config.toml
n_head = 7
norm = "rmsnorm"
rope_fraction = 0.5
qk_norm = true
attn_scale = 0.145
tie_embeddings = false
parallel_block = false
extras = ["some layers without attention", "local attention windows", "shifted keys", "gated attention", "value embeddings", "a smear gate", "an embedding shortcut", "LayerScale", "capped logits"]
init = "normal"
optimizer = "muon"
lr_mult_down = 1.5
decay_shape = "linear"
Each number is 128 + 24 x the weight over its row's rms, rounded and kept within 0 to 255. Layers, rows and columns count from 0. Numbers have three digits each. The size before them is the row's rms in percent of the matrix's.

# v: layer 5 attention value, 448x448, rms 0.124, rows 234-255, columns 0-223
# o: layer 5 attention output (transposed), 448x448, rms 0.118, rows 234-255, columns 0-223
# q: layer 5 attention query, 448x448, rms 0.105, rows 256-264, columns 0-223
# k: layer 5 attention key, 448x448, rms 0.104, rows 256-264, columns 0-223
v234 097:112102132153094102130142144133121089117123105119112124100106127137141152117141103113154136122102160173091165094117081103078106136138118094127102133118118123094123104164098154200117083095112105167066129147153133126158129144195121100134131128138095138137118127100111161074159136097126136154144126151150159113139122084136132134149122145157092141090094126168120151126135164127109134122154112133063099164145103122167122134142133098106092179166094119152134142093132174121180128119081109100120157106095135133111134138142132136122119167137102128141111112139116111142140113126170134102186156117125081148094178117131127112099163131148129112156131137115148106114153159158139104094133
o234 097:105123166121137109108135100126099111162137124129138087132154107140106123173150102140085181149084110112118113116161112107119112060175152090103100121129156121143157084084137117144110176146083155137138126134148113141138132127112104123101136098110129115127159155146122074108113148108138100085137103155125106122150155139149152134146150114092140127131095145126165126118167095112121120158128104108079135117120131095104124117113146096118127176129141110090141101141133124155160133119119161149080124126132097127117163113154135097129088140158134072125162129119161114113115137134129142100120160116109124119123142120149127129119113158124139103117125149116134177114107136137150124101133
v235 103:109130119145168155119100086129158110157094157129113151158124150167112150181166165178132093131142107114129120107113133178150111089144131155125109089151114130167133130131126124163071157152098136098160144095150114155104087100171139141124129142132143123140113121151118107093108123130086158115133073196104124110112137121150116169143146130097167113127178131104096100127105111153122150109142111125140144129122126162137138148109134146146123101136119127123119097120129106099133134157151131118074147119092147118103086129101152164106100144120104118086151134179155160122089091098153091124138144148100140163155114117144069162139171177139100119087154126136134178141094129102110122106123
o235 101:126125085105163160163127086114115132121110168106125106140122134116120115126136104120141107155096099107117141138127135102103127154172105162136118097110138170131154156108088071102088118123136127139167129122113109104163108117134103112115140089119096125134132146138102146128122185146135154103115113105160103143129089117154145110097089117126075143110152154117091125140140138113128139122125111129170129128147148060160096116111071170127106101163106133156110058113109120116144138124166106146144126118091117135103117144132109149119127138120145103150164125154129134166151112129125087128133122109100068131080112079123135147150121110137108145180150139134142158097107087100103173081092
v236 099:147106120102153117131189114122109190153120124106151121090149093146171155147121141147113155103183126153128133126106133082138146168120108151152113101141095107097117096132163122118111110125142124126128112096149148110128139169137136125133103106082144129139182141144127156157158124111151143189143088086137121176121127121108093102104066174116138124139147107143102093118108119114114147137087161166130126157127142142095105092142155140225137117115112098092111082149102079113114092119118166137110122121108140141148120113107109166110102122182106136129142160144128122087121144143114138148123128121143116108130128167095120115132159110138129130080078144106136110152132150154094127112127
o236 099:110129146121126118140124111156129122121145151142109139149152094143119152177125149144160086110087127178103122111107126167159106099123110120123079127135112124160138160130144136091132128113151115096127138102099167102120132140124129164118136129146141074162145143108126059114076176107160119115109115110124143192179129159153150113139123147131149138128126113105113131084143126081119136145146144153098146113099115136112122116165128110096182100163146136163089128095131154132100127114118112150111133147128126159122141110109104117093117120162174147112129133069126145133121127093132154171150129123128121156165156151116138136139155119135137137130131145078127143142159153090134086148149
v237 100:147069116126154145140116128112199109137159121122135105111125120096102158118150106148145147122121099128149137139135100117127112068084110113086151092146103121091098160131101162099118124099130154141105126161128137126164091114120174127110105145110136124165099096094112095102108130101151099143124111107093129103137162193125098140103139145123130156152144131134165124153132133132084143092110123128116129132120150168149129121127159124129134124124153135132153136140125114167126159117119143138109123120100171125146088136167106152099145162113146092156173128120154124116117114115153156139145095135138105161137146130125145164181109136119162138125108141166104147073112148118185164096123
o237 098:112137090152076101090111127176171135108143127142080179145123124128140131137092109114110082155148096113129071097070133150113133091142109140078163092118087183147104121074135108115116153099109150150145132159120117128129134114126153138147131165133153140118157110145143112130126099178165102143144092106123120100133151165092092100094095120113135082164102119155150124172120144162109129166110124137109139108147124122152171131130147131108140123131133122138138126109114134112103134164144141090121124094154163113159111160173166105138102132156128142150166128135105135104120120162098149136143122117155103138153126166118145173153159115150150125104155146145113090079152083159139118127131
v238 104:118108153127090105109146133088156155096046137128148135130183146097103082089096111123137122103148166151152127177084112081181148127122102180093077121092135119116131106134118135145149135137126126092149158098188132146100141117162109161113114128085148130142114125121092108106142120124138133135144110143125136156148095133113142100138144179136114124111126148118128144118115092136128135195167180124113146179101178112144151129122148118098110094110124152086157200125136100135079113142142139120109146147151191114145107127147144133162138116118108127151147118087115108134163110102125156125121101105105133143084131115112132141125154159126130116142143126191092128062095132161133105122116
o238 099:118145169167108102120136116128122153097122161123141140130152139120132098118128179110138135159074131150142082154101129168133117095104122146168123127140108142115137118156119099107089110132142123164150160146172128156123142148105134133101133149076102162113104149144126125156107128101168151149130112084127124119108099089142119131106106096117128138135098117117112131190115116148134145143120096151115106163123106148143170155100142098123133167093098108208132165087106172150151126147106145102116076165153150088142144115132134102173114179112105120164109110096117117163149107174103171135125135137087141129127116160108136108132146179107101144127175076157133107148148090136123097117130
v239 106:092111116087136140124139143102115156104162101111091075118124182164128129118110157190169138144123099128162125138137108183131139120156137092131127122113149136134179153116128084146109123137169137153096164129145104095118101160136165124123110179134125149112096149131141146146087159081137123121126116083146166107137128133094154129151130099131112056113111125134074118106098137131130111119098126113111126143120131142169146102124157127157126126111134135131123113114115128116091154154129109110128134160117135174105104141118105163095113088146144182161144141168135097113138115106123110153131134119116148068204114122127120060108185104120158141140150102121144147127110120152131134136164
o239 097:145096133099136148039135091159115120137128069169097158112131132143116127164157148158151126132131150113164139180123127180174140092128123097141104128142137151143167082096131133132109141148180172115088150095140094132089145119085116140145110110128151116126113127134111108112148124160107131104133112143120116089122091111131145130091105110173150120162141124130121104162169150118095100120121130093126136124094163140129100087104115167050157084133159113147114116078092106095148122181139084133144171100160085115163133110092142130178112117122180137174126114149125114106132114100111110126115129136140134087154147111129099149118142145103106150129152102167140114128141170139126105145085
v240 105:134139140125114115117159113085132133125118087101123120195138109110115165088154097109146114165119142113139129122190158146114106122147135096136090128113115102104134137089109127139088180146085135101155076120128141105120097117112127181121126145158146149110130145110158123120109129147099117142128129133132131145135141157107150084132084134124159146152149119111124157123094117192131156138112108106077098153108125171129110157100108144119084120164113152114063158144159088128113119113132154128102140102104145128127126117111133145104101101131127125093119106141110117152115196113189095151173141119112149148099152148077138139080161126111143081142115096144093112125146122120156109109119
o240 098:139141153122118150125123134109112147143156125101132121148125119155159130076100142161151177172139134166161171113104120102156133106076127139129136163162149104125155132130071130190137157147102108119122131101133160114107115185092115150169123180139137109146122099123165126085124154094085150113097148143089154125146123112079128099141126132142124122232104132156156115134126129143118120106093111164119135117174157115119093151121123096091132179123091146101095115129153142119103129133160142168146079137196166141120145112115105163111104113125088124157125098131095100103104108127135128126138144171130172122170136099138140091106117106125129086121144114095114057132133137088130183100152
v241 102:126115111125101136115127123095126126094120125146160126144155155146122123108125130167129114167146121177154113132132102149109160159097119158089133145112131130131110141106164131119099147106151134132153188204081105139147109110132111114150167069107094127108149159123086141153124136113210121089148094180183105121154123140121146160186107168142166105112125167121149134127105134087159159151144184104123130122139084128165177142094103104133097150117101132140125122117107128116120127157121132128133100135154136180147173102156080180128151159135114118132156103172130085151156093095169104128167141163151141123118121118137147126179129107095112090079083167129166090138130132090136080130090
o241 098:157120094146200170141150097134078136139120113149101156108132119134133141142149136110108159138113158154181147135129166130134147127164146096116122169138120104135091121125154098129104076123180143119134126156127119143138075155142111149145103124100114132174047134125099117146118118121183114132148108098096168081159094112089139131108138115144125114143130149112112147161122138083133122130144077156119138099135162107123172089153155110107108133152162154100078109098136135125114081125129133146160130132156117140150115106152122143130114150140137133133164147134142149155125127137117099109165145128109082101080132142124151089153118129108105118131129172109142176105120145123112105174098
v242 099:148110122145169178088139111161103141125141124163157102146108154098147137118117159130148132113156089118138118110080159138096124140078150102148124148182135113110110113148133126096086145141147167124136113106145130111138118132065144117141107128090099089093145118138127091121147101129160125135115155109135060113145120161113067122168068157101146123132120106121173153133116122147139100122158133132148129140128057144123139177141128172118095169116141124098172129080113081161103191151129098133163131092151122091122116158133090135143164118127116157124141112140101116138126120109098124095158119139119154123153115135172118128123109152156115138146118140141104128063167095132128126146130
o242 099:091162081121125167089171118104079180108086130127136130099143097125124136141109081174124135110119089111139117120101173123048149105118107128099159095147120123175132139118079152104108075151129120127118092137100142151138128085106108078135126151157166090096145095162122103141115133099129118125142114105102117124136137107112172081130116093153150144104171085124113126145128100141165095150147149126095091103126092155148145156143172167056142141121102118077112129144129135131099145122151117109163103132112129131091122160112118119122138140143122124156142125124118131142115105108126181128176114131162121121120145140140110129132150106141164126143089130119132146127123148098133100130144
v243 100:109112101132092116099142109124141147115123134130159109089134128112095157121146148101124151079162141149097133145156123110125122146145145103135138095123146132149142122139147142078140103115125140097122104127092124121138133106064163129116155102124136146182158123079101144122082160153157137074059129182179116143156097143133104113123132114130187114139128129168133099149145121105124107145172102153179139128089147107138111133119110137166144150114121158120110151162139094134122084134157157113122141088092140140102135163095145168166119093093108166117107108105142091143167146129150082132150152119134158172145135145150117143151115111107121080110158114109116103124141116132142108111125
o243 099:161157097144166110104089153096093143120118130148104131109098163125122103157127146112122122099174140160143130111155095106119129132126162116129133104122144152122129138110102150140160120122140111134100128115098141110171143122133133112110124094156159154165161142116103171135128153126112102114116123167126147147147131148113119118150102108205135094139143136121072112166125128145042116134119126146164121112152118101188096147125096140140126154139085136111117089156109104091078096163092153135155086138124167148136137110091058134138103133156115121123137122098118146128153101140128146126130164115109175138127126110145132130151160192166133092160088151092124085131181178152107116118159
v244 104:131120079129150108154157101127177119120120145157109094160153083143136126148121100197143108144125146111118101100095167131116185128112128124114142133135113128136127144139138142120049135100136135135112132081132121114123115172124146139135137113126123122104159156094130140199132093122113157122122122092099123141150157125122123090118107097107145112097124103148143095127106153138166161090129092112135119112118106136102137100110098106097103112156163109112129126110134140136155128158120211142109156123154111126111134109089133118135112133154123124120147158154141124085120151126116106108129115120164127121085111137078148111109113164090117081197186130123101105159131106120136146134152
o244 101:140129133070118165156124126157142109178135098131147141139116086106130111124107174123119141166115113119086113171085137121149153109118106200168181153139131143142122114102115135135095134115163101125151138149130128136145118119149112148119145142162105119128107148097205142189105087112111121087116107156137115151137129088124107141148108172094092183156166144161136182117128155095177142145142107137135081119163109147153144103160147164125119139120123156133146161091110131171125138155096096161179133148101116157168130118121110132111138120108107081124156089127099137123142102062126145174143152163130181122110125067125112160123085143147137140140122082098112146116109153084121147143151
v245 105:160163135116114114179138139094143119136094144156166099115092129111134141140080137159145128112102124145109108136132150135116162089110131104135145157113152120143142137123114179136116087121159118131164135148108094164177098125133105097075162173121134151151101126161183138100122087089069147111138109130149129175078126136137176114106163153153131133116127109131145142077139098151132144165158137125137110154168119157126145110140124189150167098171101118148114106157094107067166122132106142107098120077141110101140101130102153092152105094102111173079172105130145092145113124103135150121086120157158128114128156152136128120135079108105068143120124146179138141139122143153121177127149
o245 103:174110156122134179132112118167155143118111123127118103140132135161134143106093148124108125125097111120124116136147124142116129135153104114153138171129118120173144101193147115112177140146121122133078127123162107139145149142141123118123106126090133069116099122181142108173072137104127122125108155145170099152134155204151134105114104127113175124110121109113100097113120143137108096127180152090136144133098102088104122086130115158124136130113105124130102146099138188100099145157146090126135128162205154086137144153138097137102091131154095127116179106119082165127100133176135157124097123110119124109133133122110127112122103113115137161126146143133154114140139080148108131121134
v246 101:174116146153118135150125147124123138145134160140102095101125086113129116083135083167130089131111159122136102131116153090123134141044139098122163130116137142062106089135128165143086166107143129163128098098128158125151107118135102191133098143125141104138156112085094125105153152137117091174103108106153135125156129110098123121143111112114115117146155176143145177150091092087154122123152112128134128135132147127136126166130151127097167153126181143102129157126100134170176163130132137120100080117111163179130125122127120131160118148110144156120125133136110175115157133088146096147111122141127139129122115127111086120103141161101117150130108124133116125118134129147124152124093
o246 099:138153179123097130115128134141175133112091130143170158116128122104123129110144104111107094132124142159123158139133143124103130125132117118139129116140098121137113150124124109125078131112121135108123106096193141153131145154136125144149111146128131095095156134113156124133158106175136128105122101099114153144158108108134106131098127107141078136159137140107159177145127166128138148119097167158127145145088118122109117180096119096132137107174121171074184117110087160110088177106137126131158158129154123142113146093156172131170151113119142158160099113106123143106112147127133150157140167103081167167102136109104109157141096100124103122171140173139120130131199101181119120160107
v247 108:184096153110191101128117178111104149125104148163109157141163117107131127139103148161165098167049081149171145153073125155121127105123106110128125092146105143156127086149129149107114066137132118107168108123158114134133144099164138098159168105135130113121116133127102117144159086108152180168122147141109124136122147109158100120128155114146151084094109141146107118122128131103134150175105135150154147129119106127159115142093118156136135121150169121139112093145096092108113114159106121123123140087081069151107122141126119111122139170108107110130134101146149103147131140133142149075112130160090125136174154152140126156113128173167121129166114137073128124113124105116142153112118
o247 102:106103166138122121162137145168193121151123114144114111174175174134134141140114118140127149096080116128132105116151112179102152117163093095122111138149111123097155135175134125092126119095097154139117122127124159133124123074126121159093105140141165112132186131121176106135106130112160122128110160152136120143128091150136129094138104135137110103121140163094086123106159163143168114185156141144104102146162114148136153151133139163113147136169104132157110135105131117161099131149109117166167098072122147107081118121150118133100155150147084131146149099145138131106158130132119130139118132133090119130125149136125165158126120129141117147160076138109139118144155104115126170154125
v248 100:149137120140112108057149132123090115143108122110107137129105129090132145087124162157146092133173146120120139152074099119123182119106156140086121134144111149101109134087120137082116115167117133116121156144079164135157097151183138135144102088106125113173137176144122115125112100117096155139133126119118130120112111095131143148125099179119140120109122173098133127132141142154128124181141172167125126146132175177113139158139142143126137107140150143132077137137107124113113112125127153128129137123102108182136052102121173111145154124110133124088174135166158074085144125128111121117172133141093117141093097116152106095095135129133174154093144139141153132107093144156101132121145
o248 098:115134130129115132130099158166142165171158117144128145175130148123119119138181116151188195113119123153165144127092132135158109113142128118134118138154141166133133150103146130115124128211171117106122148169161159109114140122108127108104090120144135136151079126123140161109114144123182166115133131103079113132108129156072127139124137159127128107153081140123151108159129124135113109110095145119139154129141121169098127111154102118113111122103136145140162122156133139129120110147127130158145140141139124119113123145131129125147125158126136123164186176101136090148189214101125128137127109105105111176102127112131167110117105127143154154110140136129133166121117113148094117134144
v249 104:130174086112103101109115136113121158117127131100121111135161147154147121092131134144108158148125123120162113126148125149107087120133128146129156134110159104102102103137133117108153126147109187137130132157132058156157161128153179152169175130136110086127161087149154128139084135135158127116147148152167165160133146159119079089137136129161148075132156157126154116086146131112152123098118110160115123107118117162098105136147088081148175134153151101097116108145193111119091108121149169122117105142166127137080137078116142173130090154111117163118109101135139096153102178118100096125130151189110147130150144146188123107101108145097125145136144107140105116118121094154158126135158
o249 099:137132111105135137117121115100153116148089114155118119150167155105106107095146176101162150108132142119112115145144121149127122142069147121177176133132122128076140130158115107124153157107143091165128147138130132126098121104098126126142082087173136104081122153138133123135130156132136126120107102131135115153144193121112162160176132155150150142088141154153115099117158130104102105130137099138075109117131139134156126133070125089105180102180110137108144133138123172097158109115167168130120118151137142141152131118117086117124132157131157139177172067130125120144138125156136140115125164156137115171117136132089086119113096155138100120174096117162098129109158147110123127151120
v250 106:121159118114120092076099095113149131100152109145147085124113079073125118150120127085139096111128109094127157120127167134100115138160149153091111112125124152133132140072119126128133149125168094126104135120117151125097119199175091125118149079148134120134163109108094058150119146160118166129155112123138130135144139126141164100115121112153102177144138132151159120132139113128110140112138159131081135115120116145087113103160080107104192115103081128156101058114174139121127114084124105130125142140162146149105124137148122117135098124158138113124144166124126137114122155115125145100079136138165128121140109109116137134168153097116100136146148128115105101133128111122137161131166
o250 100:080129088125148131118083135142116137136102117131117127103122163133087130157121163140095152161074119119149143125159108184192161076108116107109106134103119127112111090119117134146099106100172157139144085139106130134101081137171150104091118159129085106151098118114132146144127159120112126161129118112099116125151150122191159103127165130137082098143135109130152181109119129126100116136153107122149118097170114154112184143139129126149126110122123112161144131104141128149135132079144121120103128100130171168161156179135137164142138150115155118127102192125091137125130141130114118107140151112182183128090160098139098172085133114134126095110133152136124122118167148133076154087103
v251 104:154114110153143125183132141111174091104153104158146149145111121130087107171155152124116126098157109108144119132133142116120090103119167151122099063120143134163139167111139169126122081152158152154088149108104112113118146091136104139115153144122148081125127098122118125158094124135107120156085154142143154180116104110139143142113147098135102138197140146132081160086166131128102156131086120120136128135110145114107192099108134146125146158138130104139132149127138130092139140136181143141144052119133151115127179117098133117155137142137176163172146144169108213114176133134148129132116132137151172091114131120126143149148118130150142087097114137092162098122146077096129139143129
o251 100:133140134131129118098119147108178133156122120138137128157140141126120114100158119073100077126148103110138110149136134124134160112136139207129109140129107118150116116124157110110146110106132097139105163135152151128151147162132100099088149121098141099147144123127116118140152089133127170154114145133138161136100122148100117124119147105122091120129126157090163106117112141140082136141140151104129121109095146140136076123113141156133114094098146135116136124093096051090102125124175115153150142158117147127122141141124121127067133141106111153100106157120128131148183146137141101089132133136081112144125091173059130101183125163131141152127142112125140106174124062135148108148110
v252 104:163109095113138154141142173077165116130121128170095120117134112114139150177136108139131146124142091112157059124104093170177122119138112104148144135178095140106159135147078162147126102120146126142120096098118154060070130122127132168118154134127136102139071135107097130161136116123147147141140105142125146171132154132158162136163126073128122126110116142120169137132121143137098174141104139139149111117128143102159127099120084154129094118145135150126134094123086128124095074099125127185150138101082159156076179117121129100119156113111131084143145132114129145107102137105115115131126120088157096133160100138123167132105140097135082110106082127121127151118130158118185107149102
o252 102:155118134145095103141110135102139150100124095140123107130124138169123135178139146154123145122141130102144080134081134134149142182116128117150117191116145166142092150132142149162106138111141113143158110157100145113147129149135113148155103102143169110099106102121174141151111163080105155189123141076116130126162098118130106113143128148132083147116125127142170150126123125115173127112154157186117157125133107157125110170072142101122155137093128144145121160146084136133093111111164124145114152108120142130126175125170124137090118114117118182140110112167168159128100144120171093125142116126161168109170116128114109142165174119143150141193118115104124096145089097154117146122112
v253 101:144126099122162104144115101121153156124096089156139124134170122121122158131181111199131092145095137143114140162072147149135138112109137114189136104141097142176129171129132126122137130162137114136134124154097157140105115145129137167119104132137131157099103113116129118128072118111094178119152155144147133115146113131160148111114098097130159148093119138153112141107156105140109139129130185132116123181114122120115132180145096096123075119098136125154126114110163128134162145141120114162097113152125136127140139135177151111139109130124118126100099107146165136123130116129140147103159128131143144075194113155111129136121189144072110119146107067122119099142104127153144144141153
o253 096:090130076121121124158138117132122104170094154168101175110127129105117121138139089104101107141160107137171124122112126129139097148148172084105079120124107128078156096158146125164093119140094144127126122108166122130110153115096136138093116129111108122138130141127140189120109105144096114135140131119148173118110153104067115090096148133186147109148169161165112164144140155159121132127153150127120109130130155101141106108146113159088155135168133085127129097146149109135104148115176123069105093110148129122120155162103165082160154119134175115146139097160102149116107111140109167126135098149121129101125093121121106072126127099127130130154140093086126122083132110119135133155129
v254 103:137164138168130131110143136096145168124130131145146076111106150145109144154150165141140148133086114126139158152112117100132131126118123127110136134104164126177185064089096137155154104131123097138158143127103112119142148126126148136161140134175100158133180113078076130132155120137111149125150142201140130139095136156120147123116122152102147124183097126152129124155137119108121143125112125119149121097102124181127176116189190125138106122137114137100108167075155159154110130131133131140101160111119116163120103120185103174154121152144134106136089139157168134115118104126139162127091121129102139159127136138144116120112133140146101127171150120122167161090127133121143142146114
o254 103:122125094122153111145145162121076138131113148083144122125132136132138150128151154101095083150140161157135139096152116097123103091123136097108142114121117127160157127140117131140108109153139111161112108132111139062130126130119089100128158141137121095085145080120134092166101109135123165147113132128099162123092129090102138097115108088117167118131107137124115127149128116125137146142143051173158142134142110164103131125151144109164109106113102105130146099150133149161151109154191120079142162130185102137110155143157087174123124193112158166097131156130139139152105141106114120129115136145093110158166087109093128149114142110133107128126139102115155143097149130175141126130117
v255 108:096128112101099126112080109107084112099168161155075119157151143174107141148121102123119130141141122132113153138120123131115115142127157137130140184125126147106134141135132157157108110153170149113149125132093122133163139127127087135135104095144193185088126120120121149135144143149175157151156173147083115168136141164129149153121150116101140107096133132138157124106091116147133132152149116127144119136165098143112109108163152166116128122147131126135135092125137146140131093123143123133129126117126128086153119145140130159152119119125135139124118124146103140081077093162164152121135138095102172134152167099107108149163048142167161125120140157135120169102133159122079139125097
o255 102:133076119109141130083063146100131123132129151133144126127152115164107122108144088092182108121184138087113122175133095117118136124138133130119116149114143138105159109135107161132095127114165146089118107118119140108123138127147107166118122116109100110151107113115120120134184115103136135114149128138097103116125162137135101150092108142145109146123138111146090133160116103121140127135141141142125126134138140158104143118151176127133112159103090152154165089114161143103130130081132137140135144062080089109152122109113107128136104081103145082136106142165099132127129120129139155095154133151135151091126093131118137134137135105146155152120139111088115113158150161127125070117084
q256 101:130124084061135128165107083165071088088116145141108163127132113112138156116104135151133056134119121105099114124109099141147151135104138097151070148136116131151129116128075152105120141138125138140162122094108137122145124123135159129124129084107130126136105075123163128084107141130144098125125100141124154145103077097168120127130149081130137105124146121117130122139174144128118097154109112140138129131153103111098135163180105134114116120116153108112129140143170127182160134107091185160130131135164114132134156175109106110177145136117126116137152146147163153139165121154095138119140140140115087113115132107111120135109094175120171139138167116161140106165114131143110113071105
k256 060:129105154145121100145087127137124104141115115114126103130107125090106117150159140131101159148132122141144113086091148091125121136143155137089134115131141131125081079094127142187159157153098153099128125137132132110099143118116126126162120140119137149127160094094132112159147146168108120134155071174113155132139121125115122161150108139136120098145127121151141073132146100108154143112171154131116149104074142092164116151177152092105113100117140127148085094110089102109166146123111114138130148133116077142125134125109109098174127086146148124166129135133127100087147150093133112140108123076165149127138170103124130133170147170077144117123116135153109115131112076092110141146135
q257 084:146146109136120134120117097216148131100130145130151149145119149162098153095130126172133116122070129095134148143143098128141163108152101116117087121122114122112116124175116153158163140102116089138094137127156137115172099163127090122128117082110165103129122140132127145083131105111156121140122106079134149158111148095130150143093101149183136132101143099079106094131186082118141143143102132122129121119174142088108158105119102151158137096143128132098146083129146189116158126105114107079100085089101165141085100129136156148113126169098114147087155201132113134139121119127110116103150155148127146112106194093112119121147111113158153114129137089140110103084146098129109130105157
k257 076:149117121160125151161201138073183151155156167109148126148180101146097124134089122112101149134193089161135085160141117113183102167145128141126101121131103100118140079156150159100099102150139142116143135099121109142129082142105188138108107136111110101079170138096124154161126105154120144135127161087173110133153148132132071115164108139151144150106137129086088090093086100118172148153094127136145150155159128131097135138168120129130119133161130134176145166127110145148147142150146120118152147101143174097083105145144140114109124141139124164152120146136124116136092134119102103110107124147220100143118147130115137131123113076148051136150150156130134118121178121127122131119131
q258 102:175176145073112096142097128121055050123163137144156113150098133126128137129086148094145108097140156125115116125112170113110122139149122120115130136091143127119147130134107138092101105116116127126150135131123129117135098144147116130136125121084164163116121099160148126136097082134136117111138137096076115101136181157102129074140115117126131116134113160155145121126073094108107115100121103133101119146102146130158144140162156137105138134117086119129152154095073106119106135116133167182120154140144153111156122116110169158122126152171125134132097136113141114049128134106090157149119114101111102120131128096141108112080147094123134117095164146136091133179101147118155169150164
k258 081:134094114153081047115132150138140125120159108124112101122116154115167107137112138092103138132124127140086130053121089112149124151137140123128133172123144143142118154183136105118135138175156194126129116127085082132107162141141106111102116146170122070109108125129144129102126158137149146151095122137139127107126137181156145137124120168123162110208152130157157128112162160148094119131180129142146151171142115107137112161076092121135113118128133129131165109114143111130142109139096148111174180145145098116117126098185064115160102122097146150126089144131114158117111148134135127142100105092147158120134104148123131072143116134099130102134126130134083139132164154166149105111097
q259 093:166100196179149196113158118155143188203112164133111098119124112118163172165132133140141181125115127120114132152124114123134146106113170118120133106135136096110145112158140094151160108087116105171116119142157132145189104111126124126160102125105154109124084123136106134129134087126134131130123133125153155108121174098152122117089114150150121150133124125112097117134111078133128134108166118114121128125147136125128136140115110089125140124099114142156101149150129138130148119132144137094106140114096099117128112108130167131113124143079106065129166141124102085118159153145117158136129114127120156112122154109123136120143102129160162109126135122081165067157160119093117135101146
k259 074:077191122088198147144111121141105133148121132134174129119083142130115152120140104168141152133126149116148151165174149138104129108099117149129096087132091114121134114114119164112157133129166115125116136122128149166157174108140097120112103137111072095141102134166138092079097130106108106115130147102118123079127112123144130101102095113130120129098127123100098132159151143156124125117146131111054161132157111103089107086090139130174167119120132153117146074119174141108133115124117153119147152100115152150164128124101133139100130160094110101116160145146173130164118155143107151131097097127117094139120142163118154160097113129113182145114157128107156124101105127109089153086131
q260 089:244125134084063076130132083092104130107153117148138154152117133121139094144122141100124104118149155163114122115122137127125108127145125123101150121120136102095135174134138109102094142142148168078162156132134133105156131133143132106130145132155135107114140125117165105143107099151095126163126090101115078115123129156114113059136145150102120080143147145141133141131124124100096116093139121115157140125141144153172144123088102133098114116123098122146089168084108135108135126146133140139139138140115111116142133129117114160161116160158115117111094154130107114107111130126092138153103090107173074125117136137135129130091160110102115095108130150109085166182120132146170161155115
k260 085:188103103142135088106103150096116115108191094128097153150127123129153085109076130143132134067100144164074138132116099097140141145093136135124096124088111132108143166152098149094169160131159154161149140150153099106115101109134120147169164152150153101184119120113168129138107114162116110131132089156142146138107113110148084131096140103125158108145144138088125145091138155120116122120189080140108146133193125141138148139122099128150093128127108166137105092134145119156158146106154109131106130137121150150120132124161116127150119130107086130110078111159092147083174106099146094138144091088112163100151126154126115085188138118168124100123111143122114144142134121136202112134100
q261 081:105135161158121171155150141170059099149152138116129162143105108093144110136098087091162132132100154121141188122097144126105095146140195143107170131122110091123177117095118137111112135156132150126114162108133149121175115143109095148206154146166143123146113064111106141143110083134139138115145094176133142115119160148097164138112087146111131122134139144140109127084106143137144159118117126128124181168127090144135130156108094163115142153119115121191102107143106090138104115140123186141106168140102108125112127136143140138111127141118135081114142143099139088137158138150118118118101113133134110136126147130156159125112100085116166112162116164135124116130141119084095120161133
k261 090:102113150182134168160073122144102076090190118107130110106100114157136114134149152100128095123133166141126127107095118105081132107118139141136123145100128128130104138131136127124141150169154107098126164145149153118154122132157123142111128114148154112118108132118064097123110150128087157096091104159132096124154114140174122152105128122105151071138095125145134141106140154123090151113173102159134156139105155077098146097131172104186125145067144140150152085154148120152163131196131177147131146150114096145122122096121096130126109130092132133122114123111111097091203136149127173144119098075128150150153152173144131125182085156173123102125083109120141159150104087131115147103140
q262 082:193095084100111100137079106173042112118172104128117131101128129111170128139098156107156121099126144136076170118140149133108146157147131148105137144092123121123116164119106086131106151119125102098135154153131138130098115149143102142129091171112091119139112139135094121106124126145106140160113098148089118113121148145093102098092147111122126139112126142112120125126138141125100096100106157152171155111116136112166147126077117110116124147102112098165152193096120086113087116140142170160141163154100072126139140108134151122109124111125132128142100139145139091091145105151127174186105082130182130112145125109133091138107170130153146105135147145126095111172105129154153112164102
k262 076:137087132187097104099099144096087103117137174122106107085088108130139100155065129113128118094145081145115103121110134129117133147084138116122114148086140157163153122129114117142120179124128172122150122133189136099109121071152090111107159197192095133125137115123102103187152141154098141142121122159095120108125154156156089105105124137112159135120158098131159139117163158121094135121124128122146125147102105091113131114122117133170120139105127128127119144135133127117155162123135171181135133139113091135098175118103114146178162098120101133124071131128129123086165101092094114126162077109100148117105128148147145101166148110152141071133105137142121148126111107115159166106093
q263 084:115119172115096138103076169070223127163115142127089139079119085118095130159136092116094166140100117136150092137151080125172139109126109153101158117159139135084110119126109137102129100132125163099155082123102118128161122113111124109147122110138155143116106131136116103123156146125167099125114165106143125135108129092171103123129128097137161121154105117129151106134100106166110142142149115105131116130151157116171103148136174118134090122153160160141084101155145145139155132121146102094136134145155134115084141151180149132139146133102156132102150087102133125131123120118124124116162143126122114126121140144133150126139103139137118145145154103111157109068119143136135146126105
k263 086:131140142169163152123133092139202066154133147134101132145147128116105120132154079123082174148115120173162128103127145180137142118179167121097080148144141136099117122111096136102080135102114118115153128080107118135172111129114149113145129125133106142107134158106156140114112113159181098133140184167129125133097115137089139126165121133187118150151097128135132113116128103136131116178121125098102148122135092076138092079144162154075126115164130109098112148117124137128126101081116092105134146123151122114122131143071115112104178126099150109136183125097141157107116126144156109134110117093128127142127119105141119124121131143144142131146092108149123083101150135145120160152126
q264 093:145119129100156064165109122149129100138145147115124108140115100171123146111131136131114175150141148148139101128120129148132084111111099150110148128136139121100191133173150115122133095123134107116139156176141097124143081141147133130158133141110133107127117128098079140096127109109121135140124111148132125126084119105155130124093129158143144170115129143127172179130119097102124099068143146125170129144137123103108119129146135150143147148096161143144145140140173143109141118116185115137167108142151103128118107135152110146112078129119104136105118157163126133131121140127103139138129138133164111108130115107151098145107110092102152092118138115134136146077088093122169134111140
k264 077:115195079086201145088111097120173138076149128141086098105150132152095139138127128145126112136132069111146112156117127128135167128082125074128091142105103106111145128126136196118076105098119186090157123130126159120141121122134139105124125160152130086096127158118114163127142175122155150106112115106104112134157163112138101139177130095133128176093139117064153115116120137132127103123092129128103158184182147130092145144141134148156101130105148166135142082118166102139118138135127162098150145102106129118145205112132127107131105151074134150132131121164125165125081154096069143128122128106134093118090152144121140129069118115134123074133138138124127148146147091095172138130110